Each number is 128 + 32 x the weight over the matrix's rms, rounded and kept within 0 to 255. Layers, rows and columns count from 0. Numbers have three digits each.

# down: layer 2 MLP down (transposed), 640x160, rms 0.0608, rows 161-310, columns 80-119
# up: layer 2 MLP up, 640x160, rms 0.117, rows 162-311, columns 80-119
down161:177147104078171047132140120111132173055092094162135187156229096127139130077100124112137123061085119125123139076125127187
up162:191120097087146121148126146162101125149102100136109164085145180114180119136106155139116129097165056116154129125123125178
down162:102100105110127107151090121087117142097126152066158136147144058129166132103079161146160116105134110107179109109090140101
up163:163089152161160176103122201106195148098125120137112149163111115132127122117132097109175126134077101161122137119116128132
down163:135083126084137084117105101157097217092121107132168144155136122168155090110076115099137119152158128152144158125103165112
up164:135111141151126130157082198117120148106116150143095137157070181083130147082135171158139100117124161129128139217136148171
down164:158147157188082128079106144119084098100122149175108148109114109143154043154117104145100129072114128045181161149127124093
up165:084141114078191157093166142109141119123117130110177037169055126127097148169122151142127122141039128117146148111115113136
down165:130118158183083093167164139106123166145166212180171141135138128109131146094117119145108059135118099169130114077138099152
up166:179073116125077143139172126216150083102132116134116111086101109105101164161078104141124161121135136159137128070093011199
down166:173151127139126135191088143123176058178080128172153077099107132120140113158183179115120085091139120090126099087082165144
up167:154135142062111195075128138155185082122091154103139094143111100148146155121105163136146135097088160160134167121116158163
down167:135102078189127098180096089133079055150175107107116117091131129110143081081084153100124124080154133120101109108137103186
up168:179147084188167134118113138139127099103144130074141127090111101151149186142131162100146088111160101125109112209149152161
down168:160130098069079201140144050145144157167101189111151128134135149235128139127154160150103130118192169095127112140087132181
up169:118114176099157109128165150080156172105110079138137096093157107146120150072135100120137135096087119129045106117175107141
down169:143108171106125095126201144153079172128152150098162103159110147154117082152077190121162071112121156142209141086151138115
up170:195129141099106091087156168118120182101125149151119210123157122123071149098156142065123122113166156126130140100172092097
down170:099093026127124070118128106137104108184166091114125114115087199131110172094148154136140124160144138161082147130094125134
up171:127171158109099147113161078170119128141121116153133123158139135102103124152088075168110148082150175152145107143086034130
down171:118125147114115100112105106173153088204204052140132140089095181106142138168123159114161133155168134158131161072178116120
up172:136118113072116090161157104093152102117094112143139164133183101147100113121111106134180185156121141121171132136096122124
down172:106154101123155137097057176145133112105132091072092169180119133132174062064138195123138126119196134106129184135117170151
up173:137088135112150194134128149156126085099097143139194135140142166115130078087094153086162135093164156099148170129175148090
down173:123158141108136114120146145133074151137147116098139052144124114141121132131140132083146118098193217144152121119132184097
up174:119165109175137136190139174142168161115091146206064132151129154097147116077170144119197116110147181125131141092088079099
down174:153152092155167126096136131114121090153173135136137072131124150119111090140105170124102111125140101042113145146135161156
up175:075102124171073123139120124160123162099173125126176088121108146099055147129057130157115125131108168113120136125102132148
down175:122143125110119138111122123075095161104163135124084126153149067159116180149150151073164133119132094110130167139176131168
up176:150140073123093075169122152132148176112096063021128148135156090129160070146184099112159066148212104128080128132075112165
down176:111120148142127174140132085198172153178132135170137134157146135135140160095138141095136136094140132165099134118163167159
up177:085136173108153143160093137077182192092090115095101083134132142129087097153164089114046204115105152116105094167149057151
down177:114153151145128036173106131124111165165200196136070130060145113101123128123151208165153160115179143122160124129131119163
up178:130134124100057130134046126128103042121134146100061145078085152107051146166135100126187142100126145146159092165092146090
down178:109111147141142197143132168106113170117132148130115161146142104151139059138101135196173115074150093111103085144166133151
up179:173140106155179153100089138138168110141097103108115098130144173135153115156127158081091162146099104123141137138146115176
down179:121146142117091180102128195138132098087088150128127148177091130143144157121146083095142120078110126164106109104120146097
up180:126156113137174174104119098129173140090173119114130156123130148217150133135142061115126100151084148182150122170123150132
down180:113138141129054125198164140119144126121126130153129096159122109086158182170151164150164150095131171093168089083104221205
up181:133117066120084194147137056135123120080075114074122135125073138132103189134127099153170124148146153144148078102167126198
down181:133096148114157143134153161086136150192136147172117159051142165104101165064132160143155101119139132104153126140136145090
up182:133125092171143178112131096136128056169143062123143187079073115133149160105125110160109137072114094160126097134124093134
down182:104167176151139150147084162121146180120095183149151128125180122151081077087158124075134139118143160094154180139138184114
up183:147131126142170135111086134117161159129109087097100138083138082163085157114123176119141112131103162109131089165136205078
down183:126175128120125142132118094104135167083158125143126113142208074129181131098137151098087170142097104128145128127119061155
up184:127133110117080168087157168148093131086103152108080134151130125157143125181095109101121109105144181173077146200094172143
down184:106166091054156066169147113090118132096101107178127084131104168090147100126115106131153155102156107132119103140134152094
up185:153125155136096132069094190202105132138098129141171149198085145126145134148140049061205166051128095156132169127116141188
down185:132069157151144136072212076064134129129114043149140061164107092052170131139157079193091083242144123152121076210176104132
up186:201135105093118165110110088133105148124157102133136125101138088084130147135080079106185117127127159117129084174127100121
down186:136150165164145115140122118141112142126153114103136126103078148125119059135115167160124147128150121094075160091123059174
up187:070116158157143082168111116150182082130125106189128163139123137126173109163082072110124110116143138173100141113128152150
down187:128187132175123133220126132152152200109193109136176117149115128132126171142136116123096143122122118147113128095168111147
up188:120107191115124147172151144124151164068112128184115156175106121102112094134151131127116116132092102165100111129104161137
down188:168155131168159124124143082117148112182158126105074159176093158153093122096133107176113141103127126102187145082105155126
up189:084119086125164081099120155105155186129133194119143093112135118153199128119145139100100100116192099170096070107213084135
down189:096163085083135124114100167136140093145122121097102134111109157098141144066108041080123083136133144204089149184127215090
up190:135126145078093211111106114147128173142078168090110155132152183107102156113132128106133087133117144131208155082096085115
down190:107147149142110136176097163112123166110131185131153164129140120155124117186184150136063148158112066117055176096144085152
up191:143106214126101129098171141161129192164096122090116165132092108132045135107188141114126126142129112134121202168097186161
down191:105110149154168170160114138124137115178038115074088103137179135136114131112117121127082093146100150102128163125143095058
up192:120123110115179135116098108119096129116119106151162126130087160108154187167166105139089073146059121154097137119108105161
down192:150142165138139123118126152172131142183130169138125152139136154119135154138100127111155157115089143141167113159104150124
up193:097095128092155167096081157174119155137115142138166110122072119106147133166142077158125097125025144134121080099162141128
down193:097145125148143130153112122147100128164095170145086098130155155122110111161105166139173118169160149172104097169122121082
up194:150115150114110091183100151087150105112112072111123177111134121169215128113143164111112178117139106146135139179068132128
down194:100115155140115135118219187116137162107151133153086070149120171055141144115150101183169140124113118076076113111183098045
up195:125133070176136107153152110158124096132116146188119136076105201099168094128122138130147122125153121154186082090104122132
down195:161096118131157104115117153073163165171109124147092111160143083150111132089190150152125083155117172130147161166130158144
up196:091088091123144105108083136115133181106092195134116113130104146074094119137151201131165121098091079121144130106197116160
down196:147113142173141110097103102128091122196139120115146130160164104147040144099167138104109114125156179160102113101085144105
up197:141133165104134107126127082155148158106146068141091145190103128123149142111154095120140142089143180094116138120128115133
down197:108113135132174163142189109111142121162112130147127120097139191081121176094117135147131129111136140139174136134191215077
up198:179107125200118130109129100150093155117125136108171158123101107124123173147143099102130149104089122130125153150126104097
down198:066103101133095119141082156140123183127102157110082092139118173106122088117144192134118170104159143128146136107153146144
up199:153118170194144116128100131133141115065103106192122146089120113156179087127152107147118161088136154149172133138203138133
down199:148121060168144107139134165103098115152130180137147175140169100118187206105123184174130108138141115116131131151176091150
up200:154132179124095130107144088102203137139139096105088164124081108104116082155101095138130160156092074101142138166106109134
down200:110162107108129157154102088167120153104139125143158125134156154143156134101108172069169163175153097149072121117108114110
up201:146067140145146068127127110121146202134136179100123140201099156093113109091140207132109145112147143144154133172075134090
down201:134144189142082081112128106123071098115122106096137122135100107143161117114139165131168132139119179128088088158106080133
up202:098044112081125080063044117170109118104132135136103164178098096031156165122068136102114136125128129113129063114144106118
down202:031092102143141166149159150152122170138091155112137091149178118143172158130150096146119091114100143103123104137121146053
up203:136153216120141090094015151129134140140177102145150121121150174111113095133141112087139153102125170090079148148164148104
down203:154145146131092118118107127145173118094151171140102162095138091122167114167163042110146118154108107101188142078160148113
up204:184168093124111106127165154038125154115150119149128134131066092141129163114106181156060145112099163087147095099115075082
down204:160069137103113112166130134117163078118119157100130118114153141070195069155124117073096147128132089093094136135089159151
up205:111119118104122116100099141139159142186126105141118138124195153148116076131071126120123179107156131162151153110164158144
down205:091125122088101171120081141153138102099122122143184123152153196188136156119177139119185154059160120146120137075093119106
up206:147154107077171163126095148199202139117109123114106087152062118171074060111077101092064151132164159133134134132163197159
down206:099170151144156118183175107134098125123156137147155156078134138104165160156183182141100109140101073092166119112125153133
up207:105127144161078059174105137108147159122140095093070205135117158140150118067105127155122114126142115154160111145113079142
down207:108116161134192125135117134097088167148144121154080207163145096121134116136171166136112097107135147126090129130128091100
up208:150087178099174133108134116171110133165109055124119151075121130072090178150138204146121149100109116132116127167079108117
down208:110159078129120123166112113092163111140177119158115122064122126161136112135141074100164137143137162127140081101132152109
up209:139098085109178198100147164146127138127130168102103187096144155125145114150112087144145143147103115107133129186206113092
down209:126158168120094082149126119146084158174136076132120162133112144089115083023118128168166120172140143111125112138073108084
up210:104119090110120155116166088135172142133063114108169133142124066127140150094114132118166157119143154129111138185093073122
down210:113157093139092150157133123096100033076125107150146117093168127146148105099112112106132088133074124081112157076169134117
up211:083092092093153102167100130077141140116193129155143105111132175071064093181102163091128152176108134169114110187179112150
down211:104163152170123105123139146055128147157130110117105080122150141116091116111150198119128131066108194166130102117096180082
up212:104181081122116088155081127170121121108133139059093128115101133144169094138095071136106148074137072123173129124071130136
down212:112160118203140100132123100145131147096088175074126151103064159118123117133070169172098074117124145161141118140105154152
up213:171112150164139179113045120131176181076120127147119133099177095111083136114178122102155144114194125126160150164133131142
down213:157176138149134184126168180112078104112119151153133121120075120118139044153164135132097117148078120120095104115153137122
up214:151123154179146131161077135098146131120103096108141086141107112142113121154128093094132149100094123157077106121136125090
down214:076099177147129101136106142153118125154133132057089117105117143143160142119166084164149179125143098126137153092101158144
up215:097121173154143075135147148120131157098113083136128137123186126141109143084091144110076113136174103154131106125127098081
down215:161134132133107120119207042103147155127163137108110097170131111190117137180135121081158142131144166043160159157147158112
up216:125142127098124196154141100088160108139147105112143109172110094077074097155135127124128107190148158146114075170116119170
down216:106186101105189142110117138125091139084138145127102149099157157136132098132127112163153104185111109102169118085147112139
up217:135156150163213100156159165129139068091068090098090168112153120213137104114107150179123089126095098157125184089148112163
down217:107177145045131117130101133081120132092143173204130113188139078084112123125130125133132125120133137072112056107070160111
up218:210132140161181146106171137115128126162161161134122106117130084171155135132143152089191215091175049124125166136086120061
down218:128121070111106147128129079180151092134134176092086135127091143103107112156116140146130108135213122134090130132106100125
up219:173041169189121158113148111154185191129115162111123149130152112171152106127126125078033169103117117080137149124084124076
down219:110187102080145115179144172102087135172112101125133167095052172100137131126145140138164079101166180108094142157099127073
up220:130056153127193125108117177161079128166120107132171153109143184098117124071165144154154149120096097086199192139148184129
down220:114119174104125088150130132148132117115133118129116103083114065114028054146170144100148128110138114125182070094145120139
up221:130167102127142181161080109140179156132057124090177101099130125148165135213175112114136115113150105088137125112111155126
down221:173108129080139125099183156108119126133133122135137100114110059130079141127107082130172157213140109126114158125096149133
up222:096073112192135096122188153157137130134108123123095177090072107101102123165125142162131099123100114126097136187130101160
down222:084141131075121188157121102150150113133109198124120160107117123143147141138117106138160142120115068085098094129073121085
up223:110132114085116098135139126112108178140114071123188137156134164207105133045126095079131149119145093167137166143077117197
down223:123165139148172139130082159107121140121154135152120117112110095131113183164190123100166127136080176142128123061131101105
up224:100147137121187069180139115113088113154102129163125139093195113105133159088129098149101091156157074197144105088132108106
down224:083161091173066137078174149168085173089183133105156130104181131124157118119160110159166122103079041180098144093178089159
up225:151128154194148152128182144110108093131184147143082103082113112121142112106175080074152145111125191238155136217083099136
down225:095129125152098138171154125108173058135139140131122111105151103146184097107132132126143139122152104062141121100133178104
up226:166101121126114067111065086130130090149142146153139138156116153107165161119198123128151078172060151132163130164127118140
down226:136101145158152072153117124157133161158122098072117119106121139138092123125176085130104068115132112128106132042114104112
up227:105123198100119046119163134105068167152156177185127120103107139114155090090134094134085147089111061080120106172109070195
down227:125107122105095127095085108112145115059037107168110158141179131127182176163155112120162069124082125107130121148063189130
up228:123137165166182155167155089092081153079153146061132081092163103122155165117149051122113128057134126119060097140163126097
down228:183106112115117085070094073149135165136170095092166149135128181150143127136072153139164143166076091193146144082126121144
up229:147106089116195193190115115103115104105200109137133141157139109154116145180110073156128142131103189127138042168147109091
down229:074174074133146070147067157164137163103130075111137137181149099079176092078145144155097101111163125111227090198180137108
up230:089113103166103150073137193045132110125144111115098115183163101088107138152166087166119135106103138130130132147146117151
down230:117169158095136100136128144115106099140109146099137075124078113138124130132165131137109098121152105177128172137177142098
up231:225144134181141167108146102169176126121093149127134086131150146086101140191129085135176165088136149160111198136127140145
down231:139119162083117111167166097128115125112142106154158138141106128148126165101108139099055103090156163125172152144129144179
up232:082145122084172148131111105134125121146132168123155139114159174122111106127206137094139205188155162171124141141104085126
down232:162093152092160130049108142149120115120133181133141124154164113102140136137118166125159068061140119162149158091189163071
up233:097108129189143135084100146136129083180134134157120152192136117135151115145125161151101192158112155113157154114120121142
down233:161185099195105121152101188159128109148094083128068116134080151170097170069128154161150111116101129091139098149112114062
up234:183144184123162091118125101104118079113137096177119116220142104121121139149130117149112120106109125103134089129127128144
down234:141208099106108103151114155145157178183156121106162121178133134109111183070164108161188136126125135117133134124126101157
up235:192132093146186122208153129066000196062234140209247127009217126152185069216193132131119221052095153129141055151093042134
down235:057112124255198077186078188110140097203214119206234169127132153212255120163060104052098173069021107000097088162126068120
up236:102082077060140175133131138173181134107169112143184089115122139151150091113109091095103094141093153092174157131160100149
down236:183130117103126097152149093175106111098103125146137101153157121177106131132118130176127193117110158144097180128132158112
up237:115062105140091140136104136111157121159103160153125193125170134128156188134045091129128121123058101172182159111133144093
down237:146149141151161159092114140156109123144168078173098097085075128117137153116070115100089089142155068120115131086070135143
up238:167148112099150107173144111131111077091165089101164131172161090104202128146179157112168152116103122105136140121164138138
down238:161120163033212154127094178109142135136173158155107126123157147092118168098090155113077135147157128106100108150110113151
up239:153142158157119061083082096119100158137130121152132058065133111134128103150125152170187130142142112100152133160088145123
down239:124130089171136134128087140144160103100064151068111156226078143164112089117066177136161198115100120122150181123122132106
up240:120102102113209106139150104128177110121134095136098070110138063148136142104104154112098161113168116140101183148165168117
down240:055169108093112117132140086143101110102165102177168154129161154156192137148127113175108163154108127138114130156137160110
up241:196147125149150117113169120143079074093099099088114193153085162091126118087158128147114098130152122097173132149169157138
down241:127155112137137097138174075082197138155147159172099157103206111178177104126140144116147079142130139155097150174136138080
up242:166140145124059143127175181183106123088109182110183171144216181144088124099159173173066172084168087075128196145125179143
down242:075099165140157122095148094094149136083124074131076145146110097154129133149139081100103149107161165110042090035143095070
up243:141080191143112167094077151154196059145096134132158107104114107094125137100156103161144099113122174168164144141141072106
down243:109143145168199130076127069131163091114111090150117103182143141142138058103119088110122118108140134148067087132097131097
up244:137150211109109091114125169134095149093082177102166122133138114166076110102146131144138084160134144181089147122096067126
down244:090097138121173175197102100139137171159136206113119123066221102048146097159149136156208162135130168110141142107141139097
up245:166094149093121178113124134103117122097123084103120106113123068141144156129115165160119094067170162144111133113150180105
down245:111109179175139107145140144073134078119161113146170119085155210151139109092058123126127125151127108133142120126166126126
up246:130115123151132130148144175186116151085118136099114105093116185143077144106127114042109113166130162139110139142152185176
down246:110144109155085110131128095145081094104040146097170108156083073144101093106104112088138148154114122166142115083145171079
up247:158094131091131095098109111119115091133155149171120157136151086133167097075135125086084112188112126097136088103080147157
down247:171136083152122138138106185110072119124190141134105120137042085142156117100151157141146140106163100149143125122183134098
up248:078121126128147127210109110164094131128151103119165102128126157096102131136078151133134123138119099117088080172113095174
down248:161155163136098157117124087102143105169160149140142125092129124129108134158121140154060149109139108121138136058111148140
up249:212051173132139121189145087135058085137114089188113139144090149166084131093091150121114087118110143093139080157119060158
down249:101119158129145149148166050112091155096145123158093148090122095079150133146131092152099093146128157082079151136176085135
up250:127122109101139107172149194134151165089100116116074144141178084101144124148114144067165158174171113131166096117157092116
down250:176089154126135120100202128110136134120135095128124109134064163091167187147106116128054137097087133135134164074126155143
up251:168170120090159138195173155115176151190116143138156180159085113114087105129079116131147123158141139132111160059058160089
down251:129160118115085179114149130124116155144065129141089143174082154160060144153120122066149134175121108117138195149107118114
up252:117137118184094072101109090167167107100099167075161126174095138156104135138111081134132127104072077127118099156116144080
down252:101160153157113097143114125144147111147193125179113146152122139109113192121147157121171091188123138149137122077131129129
up253:138132063081121145156135117134061145045151166051144156155102129136146112099053133146102112175142144100165078163136175102
down253:144120095171127115125059149135149139148147147144128128114088133198113174098134119103092136099155166194057186109133118126
up254:168111091202144171079132136080119075172129114157127170095160125127108085088121137132029141144102169102099140073155177134
down254:166090127082085119134142101165179159125080067118128054170125090122181132180149127119142083124162126118108108143081126146
up255:127112116145187141157124142077178147171139137139131175120108122109135109066144118193119114139117028108121182124110075061
down255:130168154143113099119122110152081105166191086175128171155103132140137132149126129095100177125091111105087162135148166189
up256:136133151094131110106092118126095162168140106166144188159107124157097119085125172107124156031167063137165098160117115087
down256:110120115119141148109118158155129136157100116086085058058112163134125136157093124052165152166116162132121176127153123149
up257:203128165124133136112087131168171084128143150047152112092145141177136155136129143142140174048159166163117165110120124126
down257:120106114108139131154104110160120125175149117150144137135047157133092135101114092128128133130084091140139156107110092196
up258:088151117143112162092126146108174125131126181111134090140161109118125148113086119056124075121177138189154071176055158040
down258:127135151054154145149166100100186151127105144151156083122144120062134139133134181149128072145087140150139119130091105077
up259:145106194083126122159134105163208117158160104087148058129109084141123147104106098139086130096096101209131120158075085114
down259:121037160155149126048099134164155141132073136112104090068143161102135091130155156150104057102130130118158151093116153123
up260:154145190130133117109106134151146132098083120149105162070131138101083106178095152181095084163117122131158156162143111112
down260:157130068161114111178089116123107132187123122120098123170095078129117146111219132230134147163144130095149127112092167085
up261:135119093103128150087186130126079118130088120149100143143082140112152119169121084165095161161140197149133113156135171211
down261:114150136072099145146132126154124119139103132105121096113148121116144200150103185087161180087160112112156114122115052204
up262:092095121164137110135125154108138091134089145129105114086152074129125088078060200208130120153130141099183153145175124109
down262:100121116174113088100124121195059162107145148150164103128150179156196117102118127206121146112134095082094151114084086146
up263:142121155126136072108105159147049114057072124139092103103146118136107110172119092104100122118167158127147134114122133127
down263:134135134149160111173150111203095191094144121160136113148153134066124126090144120105154140136109146079068139097153112143
up264:106140102109125161140070125122124173145142130122148097111112170116180096095102093052138153062157132101112106157110081121
down264:148050123138115097085146087051064138154158170067155161140120039122073139154102110138218195137122094123137178155081174115
up265:115148087069200109162155103183129124127082163184154116140152096215058165148091201126177169084110091113096092110168120099
down265:120075109152137225113133118106120143120114159146093189097075166114113093083115083147107108138154160138182181168142100158
up266:153080092215166127074127090142143127135087116147151112122183086109091127118099126153158120130114071109087102132110097134
down266:125205124123122143147149081086125135057096166151128177140111124098147145146138060074136080100093109123095128158129101139
up267:104085178078150170128118120135148117126152133105181100131109139108129176085121024159138146162089140195136130172132110132
down267:084125086100141125141142123136140131128150106124131134107134105125120139088166149162153167158136143120109202122155100069
up268:131129129176165110095106168154155153125098094103107162093130157154138108162146146119115141157103123140061122090137131130
down268:099147119126106192190101092124106139167152193147136141095122149129152141080139205131130089062121169109154163081111145075
up269:144165117139134123145124113121092142146220157165145132064174148153137048162094096135141172068167110112138174173187135125
down269:093146113122111153121122118063147153197146124107120112162096063105051133196119160053209169133077095115095069148181113203
up270:137104139118115078151153119124123138140175080120160117094104102075123123163109092163115133138106153177171093093139075158
down270:107146126098126126122124127119135126098197102086142126139094134165161117163112155115096164122146162130130105143133148103
up271:200108151111138080136088100114129109152119072136108071156106090130149121132066129121129130111114193158102167115120135143
down271:086170126118170183108137135140089182120180123196133162124185134130176099133122137130103122135079139090135091134178126136
up272:093093117113166193179126120087220073140088087130160113144135074171130170121129120089146156107131140150112138159109158177
down272:125105185144021156144128151131136154107099129169185121151194083139147078140095144126071132169134083116178176132138126140
up273:102120116102146134156115095132144123127113158149124132141158176090086111133120133128101173145151136118120122129171162090
down273:136105133144097082161109123098132101117137078138125111118094138116136061142163097098163138150083152119070118093102188076
up274:221102115111121145181118158170120159126142155143122136057157123091138126095186088138126186143126099123133067122129088136
down274:135150133146135121127101180113125146088099137139119148123109141111134113159109127157182145105099173177123161132150101165
up275:197089092104117150131035149142103142158100131099153176122135128135137159146064138172094060140128093139137140101079119088
down275:126194129140174078148144157116160076123132137120085099144120144130065113153105102103149084143111068154085127125127157145
up276:216137166142127148116160136181149132165094154130110164146171119150143118121131142156102135141056107114147169130135138167
down276:171097190147164120137095087171108131117075132126124154115116116125164125088074142063073129140142140096102144109145146169
up277:175123129089111123165206158137155129180082109068125158113099070144097095177123123137161123131113171164113106161128159145
down277:106131139103119064130188099132091140170146135078126107116114102076129121044162200148170114111112137109099116171086125129
up278:119126185189128124141085128084184115147080112156155141148193122113085121098125119216107130164126155099155126108155136129
down278:121095075066131159118140146096153117078182157143114107178122140082140152103180123127089112164120143114171088103104081129
up279:167108083132123141134153130159135070147154125112138129084139126138130080102110143155126068127149165159127097112192096148
down279:194070119121086161111142116065110150123135094145206165161129137057101163100134153164086132186040127128122128123122167163
up280:066064189118144119093115138156100074126083138150098175111167117162113133109118154160157116141106174100200125114114183074
down280:075151150113091125138158124144167142123098103103176122141123061141105127164109101184105132162107142078139100127161119141
up281:125126137158155072120146183147079129129143133149126073136197105127131059109086082109151187112081126105117177136193078161
down281:119158137178103113194082104078170134135142114148125151125138141143093141126090113173142022206134129115089102114053083110
up282:169106113103151092076137097137177107158163082119173141062176129154136125101114190083170113159145144107109127176096114109
down282:154171042159155103168152121115192169137101142116128138127087129115073149157114134126093184097099147146079116062129089168
up283:084122066184151169053168151150128089195132111137099121081147141163109137117086095100144163178117147097112100134154079130
down283:143116134126093180155141088132129056101122138153123171135119106136146082162163118167129148135134103174095065170216100113
up284:140143119141146133154139105114037110117136197209162168122086132118143149132147040126151119090171126127154092122115125135
down284:094119113136155112097131120138096144125155071152166146162113144116136120131151106096158133120091114134122150144133127148
up285:154147140132143117161131157114158156109144156114101115112161120166094167136147143147163177085130170169113161124071085141
down285:116120102162087157125110155129112158108158080165143133060068157170154139172090145053121107168154168117192138142119088105
up286:115177141154170167143154116132121177104115106090171112108133158142148099119066098157157101131188124122100050116146092145
down286:132052114139070120108172112091108148103114124150137093123072117156095096097009184107135135132092122141079080166131122134
up287:130112212137110114155095150121131103131089140094180143110040142164119129195096159193166186109123129126147116092146111135
down287:141192100163113107114168124154118152143140106134168110117168143110082095123121161138125089119117162109054149119112167115
up288:148108137133181215163131158169159053145152087161142117086136094024124117163078115142142134132135130148060066083106166087
down288:124119134116155144163170121063089145111109145095053125139133130130169081175123163135104171126145178097157064146154111120
up289:139208082143180114111104126136118154150113167117161225101140094154149150163125107096164115124126134141168120100127152167
down289:141078099105101159119137080099065113110121086149143146154124117103144148094122135139107155156115150117114143087079112141
up290:122064176109162133188153136111121098138097132104147106124095122090174160102168091079167134129111148174099143104116117136
down290:127127172162145131134121152133136195080109141129077110105130143100129101125128183117093060111136210120095138147141147130
up291:190124141081184186137095165138163089109125156101091104116092141183097089106123103142169114126145147203139133155125155132
down291:171120127118168127098067171130113129133156106177161132130155142141108151149118137133075101156151208136115141074038185140
up292:137125115112156158166118104149180077087139091126179125174120129140089167091128164109124147102140121125086090173133059164
down292:139168140211088166168111142149165122103137147150110157097133093112148140119098151176118145138079089136063117134083144085
up293:126098118082096100101061147093102129127126110101177091166162144170103180167080131157157159112130168139149132130113116151
down293:173144174129072075116177096174105153098125110121115094188058101118122119130104092115121196144113099138136088178165152116
up294:111115052122189147193115098109143117118092178116163109121130142120147090163101095141103163108143141113095149082111125143
down294:155147115124108148104057105118098122151127105149149140117097100105142112177107138111176116101120120110133145127121073114
up295:193190112170108065106128137106111069136096092084144131149116101177120111198149102120141164133164127143188114096102121114
down295:130086150142125141113094138128112141139160153194178139121133159085096108114120123118159168105105131112110075132162079157
up296:177119112149170059147136167193112142137122130083106180066122227086145109176151093126072133105070158162094086147100118119
down296:159171153096072147133114087100137109155155117114076164206101063128135129100172090117146181126102120153184189121129121141
up297:173139125113150156107124104099159127104095165102098126137092127146167070115050130115092188110103123182146125156107157130
down297:118072167132174112143147121148138117140115083099085074138065150137153142094155113106146138103105126102129133186076125161
up298:139117105053133187143137089140119138097101104183143092176139139157131116039148121132096118104158185140020086131120129168
down298:057143129136120147155107075123137133144143143093159119104160125096124127184055133111112093099130079091124105119169205115
up299:123126118138161130090137175088144055070093147105168156120090159156131174116140120109103090068150126164100120098152147121
down299:107152138078114124158129082160107134123102098153093123111135112119146117138186147162103112135174143069132112133073191163
up300:123135097135175160082131157137153138197115137137144051076058078140088173091136121169116112131176140131065146171142140163
down300:146174148118175140133117170096194106161140108156121146169077120143100092043176176158139097138126162133112172137133123096
up301:092106059161149124089144084145163141198089139143108117138186137090092174149069123137097213107135169112157075194077141127
down301:118126164118110102139129117106052255126110168116099119156111078134198163090141111254122167156164144119072160143142133141
up302:122097082166149143155157116108141089165132135104166097149138170191159138115093114182102124097105109139054108142152175155
down302:194138139154032131142150098103108056129165132116124148120147100146099113167095088087123101123161137062104158103151178197
up303:151113121110099166114094128122129126149174159196103149167153089131175170178134169135067122151100094136107157111067149113
down303:097131113159100138153027154140152048158053127128124067175096172107118130161180104126119106158069091183154204151085152120
up304:125112140123133119129144115111120155150150158128163162187095080124187138111167122090141094155151126171094095165136152066
down304:105132154118153182129184172143165101171114142157073128115128159100125125168134164150116180142077097092085143098153124140
up305:134131112088165157103166142157111119151084103096127157157107161148143148149130152122113185140130151156090167123107132173
down305:137144094167127101164148126121131149165139149110090152140164084063144120112123093119146147134120098143078141096127064028
up306:124156130143121147118129120129171141084109086172108148158168146085092119082102112162139137063134156140146196166091174126
down306:170159150075177097189193215169136150106128131099186109153140124071145129054130143181125163157127090130136177143128168116
up307:141097093119144112106132149079133146115127178090131135143136111176191142140142124124137140117177155131091165059163158202
down307:102139125180134118143166058089176100143131112132129130064115155098135125095133132078159121112149167143154115160083146100
up308:138169102089179101130138136136101108079094195110146179122134102151134146040100128159092133082176179073138158089125109140
down308:111147199135058130091098120133076116118128058094126126116127147123107143174193079166117088154128153184157175169126121144
up309:159114099217148112096146079168118121116050133105158155144066129111093199136115159100119084132109122094150124128081103121
down309:149136084076159137128156051100128085145148157137168168110105129125151183111148143085165102120090178194081101164114157139
up310:061051120098152162159084123108159164127095144163047125143111137153169142070127134120079170109130120135113159158178060079
down310:189102131123148111095144153114141135084114090116187116137129102139121165185146180129159137099152143135140107190173149164
up311:140151098198160108116097073108149125155097157186109133093158140090150115123084154124143114095165087126165113151132108159